python train.py --n_kv_head=12 --positions="rope" --tie_embeddings="early" --weight_decay=0.0037
Each number is 128 + 32 x the weight over its row's rms, rounded and kept within 0 to 255. Layers, rows and columns count from 0. Numbers have three digits each. The size before them is the row's rms in percent of the matrix's.

# layer 7 MLP gate, 1024x768, rms 0.18, rows 933-955, columns 672-767
092:112110167089125133115117090050136137114120156094139146114097136114118107099144131159135100132138109156084132115096130118116081054140137102158129099088106104125151119123124129148103107114170156118166086113092140141123120169103093133111169092148078106081161067170129140096135129126174116169
091:082109121150071129195124179108124137093111148127120162158110151085164110126116154102128097151152136150146133104169211098190082176136116117117125144126142082172114137075121129139145180161124227118132182115123091167093122091143197139140144179142108104121088126080197133175168114192071157106
095:124133158130156138176133066149079147150151082138165047121111096167132176170155080141119148104115153138053116083101161139128102143104161115067172120114139120102123084126115147164094123167140113164126149155126051116095119143146157054153109142162143086164133151163151131069119079169174123136
092:126129137126093192124189142131131085118158098166099109126148160082104149134127115188176139109092144116105121107089081120158125075131078103121148158109143149127153177080138143141064131123124163140141082148169150110135084144145111116131106078134116136157136129167186122065108087165121147158
095:131119089161136101110163137140097124128117107113171165107113129155186160115051083153123161041077102091137191143140159139179107081184149109129203108121122113151170207090138150128126116075145070155116119094109105102087144186089145187137116095107172090111111169188190150080134078089170161047
106:087120113117149098178029118094161146081185180135144067139066169119132088098099174110203116121112112076148123084037125172158118149128146129164144114158174122110131126131121117160150136139166117162096103124147131145076152089082116138171074146195092100074086099128129159130141096132172130125
096:139176142137126145117120144065091162155107095160089113100162107067133120094102090101141137110151115151097088111136101130122143142146201167140123150159090159159122088121131140144178123135104114131101208182070137126112118139103201120141109155142126094114093130143051165090144160128106150104
098:147136131155146122152147104117172107086144130120082089147133150105185141070180197143116125145193105204202157109172076153136050137106090110102154157137129150129149139144170165163124108145105167137114191080126116109139106083172146170114173168131137112085098176187112131163140164161092151120
098:110147098159145146154128092123161187130110121165126094135128135160140057153031112136153113180186093123134171055075113164144126146139203123094059121154131114089106161128114115213141172112134142118164113173144109147100114117163149146118177096145148101216153158148196139097181080058137120120
111:149114161119135075176193162173110104124117150117115119112187139097120090185105120117117157152152052101126125122180110133100116121131155067158142164099155121095071181180189105064127121117124103088127107098148090129094123147095124089134161098072135157082170089097116086141140163104141154126
092:149105097114097120178140100139096115145104108113123060149085135138163196089115147066161156102136158108154075148159113131139152148147109108095097124062133091131042125143110167120204163175123134193146148101133059164098126121156151165066119151105167150180107193146092089139143158093147083098
100:078091096125152083107163166139052112156162110102111134140080116128106166149125129105157130145110155085164107115123176155139177088149133182152103173095102145151161095139101132088126108092111126118142102131157121152125084118075070136138142168100059119140078102097110106083192167154163073145
103:138147105139170083059118113125212119186102132073095161164135155138063153149157192109113090141111152097081129153117115119104129109127103062121101159175063152129143187106175117118103149127091168146156115116072156127124126178103177049142135166158105142116141108135170146184108076111112117071
095:139091082179166133119092154146144128106119117164178056132173117170117095082126143089170143082201117127122079142161069178168150126109137068157091113083130079185160095107104198061096144064132073159103079104148169173128163120107099118196100138216104127120105143110159078111137066160160119185
102:148148074062127133147131099163128143112175215134078169073116157178090114092148141133089120132130118094127134152183057156141144099156148084071142141118159173127096130099088188147108130136164123175165150148092112114136154141032163110129093108083168143122102127118071118135070125154118139143
096:109143118155095190133120145150163126153114116134139124128046085124119118129140132199144142154175111101185173070144113096134162081098094114124173164176107112166117105076093124193154092185090129167108119139136117118162111139126158181170093138158117127107097131161124109141124086136097085161
101:111109155081142097114104156131153069122153127141142152103181156106074097167052138087143079163092215096121148148103110138164166101127155103155157102122156165109150101130099198105166127132143076166127111154080113151116116199140112132146153137157090150151134069145116099160105073203124132090
096:163064130118092182133079164138134142190125188125108201128094118116112166165201100085104194133109139135214193108141137150141130116086138075036098152146124167082130137169079091139159086167181117123095107144141112139077097084140141144105137161135149129133058158092174206119108076141139128079
098:137177133121121096123125151112138125091164166042040119167117138171086125103152135100111130107094177159133132084139195045142100150143161139170095085140091146109118173106175233117133151135084103073196174177112146121198109144172173103142159129124115091146081135047151141111098113164079082151
104:134143183141116103188097139077162117174132165099157096127108117123133129169159104133114103209067120128180159124166094129118110101086137115115173166139090136085144094156167096088155115153086126125135162113124163113126170172147124160129114113089112122160124121149158125181120095143124138114
097:160105113108048175131077121146141089129128151100120179187131140137152164161104132130150086095111126164128122200084158112127204095071039124142142165114149134089172141177112123049140118126109085155082164107094143170153162105052121163066088174131133079091126110115116097142155077142172102089
094:121083190115169155136088151137086136125121102139158122144152123114179156091203148104095209179067120093082169163120149166146105092083103153115063074124137168127094082158158192167079143146098150100119168107111137105087151150120136136134115107088188083116139127169144131124112167148119166125
102:082148136155117108126043109093138131137154170178103136140139129164183170192175097137104133147101192149187126020111082079142189100092126160143119155081109065064147107121156108163127134195076124113119130109176201081108138048092118114200052137147123131168131194116152107080149154102159112147
# layer 7 MLP up, 1024x768, rms 0.192, rows 933-955, columns 672-767
091:069121075123121123119079104180146130110124078124125185165161091073105137093117156145124122137113148078114130171139171112132092193083109160125172145182172149116195140120095160150166149157083084168165178148125119035161119157107075118154132115060108108162121208147082105163093120122077089128
093:114170144086099160098167158147088158068127111129108087131148170114129097173126083181156132053038118137142113125135127172140151168104124124133118163139137141149054076064179121125082109119165110132113136099139142109165168112169127090154139124123120190149094154153083147106125158094122164101
095:194155076119143168100168110131141167069172112151237159137169090116124125205102123123126110129114131150162146149098092154123154101135132114121160176085073136114173114127124143143121164114074116112178121193178131113117103190109124082169121125145151128148120120103078091156169163129049164087
094:130161137115140119133163170144135121156146134137141105129161153064180112148171106238158136150129100129105053188132161055175130117151112157074145161121073166111079153083095089130138081149143114070101112148121052163166155169145125121158178116152098063068092122118162094134145106099161125108
096:121132111176132100151124083120099143156104102129134131165162133076148125154130092124146173122146122130154158120201142049159134076153092193110180132127080119122119156098086131156081101090132078154139114057108120125117115073194098134194103119096104125150114152162109072099165183069099119126
104:159145101179130164078168182155138074154087127107185170110116153118115161067111137121108133106101140143156123138166190146176133086116159143124087156131103150097119127110110161091112170131089117056161116097085103114143070070161184133122086146102118110181100109075150110097226112149156037103
093:158159205149108132134055186132138153126129129088156169123125221160090068129120105126188129144090106135095134095141116191098163141109197120141109137175122127123108088132078131117192134153099155072139130138119113137103120097086180136092130157107153137071160152157122087166158108131114086155
104:095127089108162161092144164137069121141175098164111096125130094119115169154101144183165134122107111099139198140170123142165120169110090141136141114124155144148143144123086093101076170118126114101159134091154121136136117195162089167136094149213088105134155165122202154185115175134136095144
096:070085139083062104191119181143139127086079200128182147060183114157121132142095107085128134103173079179070142126112109071206098128100101066084133070083119148134147111176143087115091160155176144114155089131081047172112079123126124109127139132123093066121092132101146177086102179175102153136
110:113070171137162185146182124097168113100120181120149060112127099201140146158123175085133147119112121113084097127181129133117140126149160098151152101124142121116161163092148144138120148088060127129094093162138159123100127182106097203161090147171115142074151138031085140129144102109111077163
095:056121128194152102125152159144089178024161108101139222145170123139110189175112150153152118063074129124116125120110127082123119095131106130177138165168096100108162190165102037060094151113124115157125135158113107140160152195184120126136154149103103116175154139119168173157109096151131155123
100:167063171107197159135104138174141176143129082115178076164114174169087076099107137146097076212076116083138151121122132146102069085062080103180098158113201146118105159120176108153188129169166102242170088141155121155151104112110094119136155086137185060114112114107175136150088115096102145057
103:099088127105104123149160155127163130152134152147143194087114111156168127099117175095155153126140113085127112123132111107140161169106115141085096133103096153071135143150106102139153097124125082148140152151137176172160134099183158107130183126153155183056147154105163205149088143128083096145
094:146076121125152168107093129100170167140061157110151153169073191126127075175187117147158090130100148155077147120112198104111206210095122165159155090122099165103108133149156146203131115116153128143129121085140089119100128096114119154098170157135136137126095089117069174165095131104056143142
099:085074186161117151130095186137124170131159163109162131146189145109171158110178122130153137099149171073144135118118120057102108105133155108152101118105107133114139136153094122114130163104132106095138081117158169171162133142165125117078164093128082101096141124062160123106154119088170150120
099:107136135169155120108065042141078102140138117078119154134117077098190126091107132088091155142131069182113134089133081152183180101101048110187120162144060097116107164117119157134151083110069162110101143126093136092158147116087166085095110080134083115149091115140121056158183171089123119134
098:155114106108189080167095111162156085155149142153104070086076161148148175134136116124140115119111138166151124104103119124126111153118085145111100157095121140150189156121117140163089185114161089152150092122134139133133209097113132146138140121168120175137088138144154210123094122104116095077
096:118097152126138120109070148147143126145136134182131105134148060129102123120146121173137143186166089172139135179154151167076089107096100146091103155109183128066147131122139149178132180149130123075121116114150193080139077128181210140138143134255169185094085161113099159146184141148157070125
094:136093159130150094127102101199155134118184148134128144153158115147110186169099103096137123107135136202214103160118111191172121134088124112116124113126083142089090098118163113125147162126148102155128146114109122097112148066120182136149149208115081107119106103083172139074158116143162078153
106:119096110110142158120143119082210155100179063125130079129089154135105125064183075152089100101075150184139099108198059136102148136094132100184120188116076139074170144119120137089129157108102148143126142139126178070138115205150140112108138120125133128207191109139128152130108093113131098151
098:155104123183121076149168155065130132112127119101198107143103162155089104120108060186121170138106119073145139126174117111112136121118096091144116137157146123163162131082185085199103201101127146131147134094122114150066165173152147165113154107173075177140116162102164160167087127149101129112
094:130106175101160110127125129083098137106101099109109143135151094065127126121150118135049133097093197136158103120120066079137140127108125090146139135110128070077129092079120169067138162098097084053103117133128085152126124093129179109157151158147093162137195145120131151106112107169140162162
106:115085060091125098164140107139118146166139118102183173134094108164192129142145138123141199147105157064117130079148188083097073158126136126142114063133117094091054141109100104085182169152166140133136050104129184111167155088109088057176136111118181144125105109111097162166128101186140108136
# layer 7 MLP down (transposed), 1024x768, rms 0.145, rows 933-954, columns 672-767
099:139165163126119114113137181113091075090127121150130159116126154136152146096125100092109092148118063065121155161143075087146173183111131152171132107094120069103118133114138166073151173132096148144138124141088150157196158114077132151108152076115117123142106194155085132103136111133106081136
092:147042093172080122123122102057122169099134191137105103092143151153134098118184157153089092160119136086106080095127099108173124120153130140106115112101133120095073085182103172160140110108134133145114064164114117117040135151138082140132162205095102118174130137147105130115111180097112151085
093:193073124139099114153121156110159128159106159157169097101139157126105136161181136115126120141151123144151096160110011145118118148103096075087150130055116109146126059138114176105049053162066141149104081160119082130153124167196170090091168204105052114124141106143155093115082170162093114136
094:141114135079182093149124110137143166089101157110094212154169147113145164140135138144145120137135098142115133114113123122113102111181131113089170138065134129116175131146185093142067064127144120143063130139133094169100175107136128105162077083097166144148160153114127130149111115116103135181
097:155138165101128139135110072123166076214104124156091081181139139180124106161154047153153079180189213130102138115168102123139125103141139134120124093121095156134119131134226112109132130130165114099084058134149135081101125125113118118185182103106124149133182155155178086087144158130121131148
093:146146092131115155072106098129141085117128098101132063202111124141088130159140071102125095124150133133065122166128132180130113138132123115073186094165213117172093161072145146078151123074118109124155082138145141119120147101121096163163127123053110113173122138162140122125060155159139152144
098:133104132155161131102127134121085204086147150122146120105088080147099133077136070173154099104137139121142119127084144082178105086128152226110146097131108066108097113090167123105106062148073138116097154127123071109099147106083144125114142170102173198129163106136093163094149120126127100100
107:069108158076165127163167115189144108098114140091145103122095141124177089158137161115147130104135123084148179143131120134109111141127147132154129163134124092138131124095136135130125146054180105124177091140109118185162103101148147188117110142162151115132100142140111149128150094155191107134
096:085169159095120110100061132164144149155132114095118132143106098145149110084149146130075177120129155124061133124169098124120104095139105103174116162053172140143107084102214131125104119126124105150114131108132165160096155129129156159157105198134152137154108134143087109153073081164177127146
101:118112113182160119130141128068098122146111171103123113104071165171217154143074153101121135134136093123119144111162128172141166132129120123117140132074201081177207185163120123095180131047122127169094142159111136153147152195104098110124112109132096170030122133111151112122105100094079139180
086:153130095068154132117087063148108122130105110181054158113115112140130141144106137105101164119134168161157115125131137113147158154117109112089128183137175148150122134121105098176128167144158062137133144111116136137140062076109125118132133147158103144128105101135208093148173103137169220102
102:194081107114144112141125134119097098098127143097124120144162118141137122213175100157127066123091148109136148119122127204123076137161127142119171143080104151121101107142186083115101105175080111086125147143158116118111084129112075151164140119169125154199130071116134103083074166111115138141
105:108122144126140144117142129118107081176142156048135155135088087149137055126132107109155109098093137071128182123148135126082114155145092138097120166134106171118140153113133083162128132126109130075114133168103133127038131113158142107137097163173066156159136086144152168111121079094030107112
108:136127169117139156168109167147144197098088093077171155162062105082091147117114135190091139114166151132141113073134139092165203122129160182133128113131116115176162169126145054158107162152133148138118150113112127081066069122162175134095150165129114131179130177066076148166173236136168043154
102:150060140089104081186135128133112145206129112083106124080140188107152051138098076109106104152120172065148067133117088142151113152136102071151068071176109153088115110157112167123121094081138090114098116132113103168154185137156126113134176093086133143132136107124148149160112164131134135140
097:110105074129129087170083156174064074113180110090084150066150110142134147122138160093058104146088119073115081102135048159196125097135168118140141057141124143159126150137107135141118186128112152137047057143125058163142074111121153145137074135112161177179080128167141080147113134116098120144
107:145097120070146155120147145179087139122128132126136159158081132123124117136154122202092160066151109132143118077157153208145138098128060117079141179096111149122156126131116126156137174096124105166093069070100059113142155061177134157139176149108077106072142157111150201067110189041095112118
100:131153114160147108073118106139123133175132169148092188119156119120133095145171178149058151179098149138090125133169108153144129111113097140173115098131129099107152137161078138132080147169105104152117152089099111111143125110108132134151167096116141064133080143173084131121164141136111104093
101:171111157129102133155135097135016093138196084175137156091105078170053158130117101094177066101204116122140121088098145122099128100138156124077198103170114165099125169165111086079105123088175106175146142162175105105103150142068122135154130173172197083101091174122148118151120189191052168192
106:129141165171106138141093147108152055149125183144088095168128097127158136111110124143092092119093124115191166098175144155104151134124129120121089122185122151139197128126138084169108159134195168151128100147145135076183171071154145129187120072080134177143193180115143116124068144145089170186
095:122162131126084073114177124085091124103135131134092107135109145163121196122086148116109129098166082173096173099121189102104120078139141130155128129123161115165146144099144164130085140149130098108125131117152182172155105121091117122091096132108176153122110148092060155146102118112120128212
107:126140141141141162132106180132139124130104110130141133132128166116078170161105092129136129153062163132176093093124111121102151151204127148111084081137120111132108094181194125085241191175115140138171120067150079129131106138197165145176153133148066108167156103124169116158165145123146169138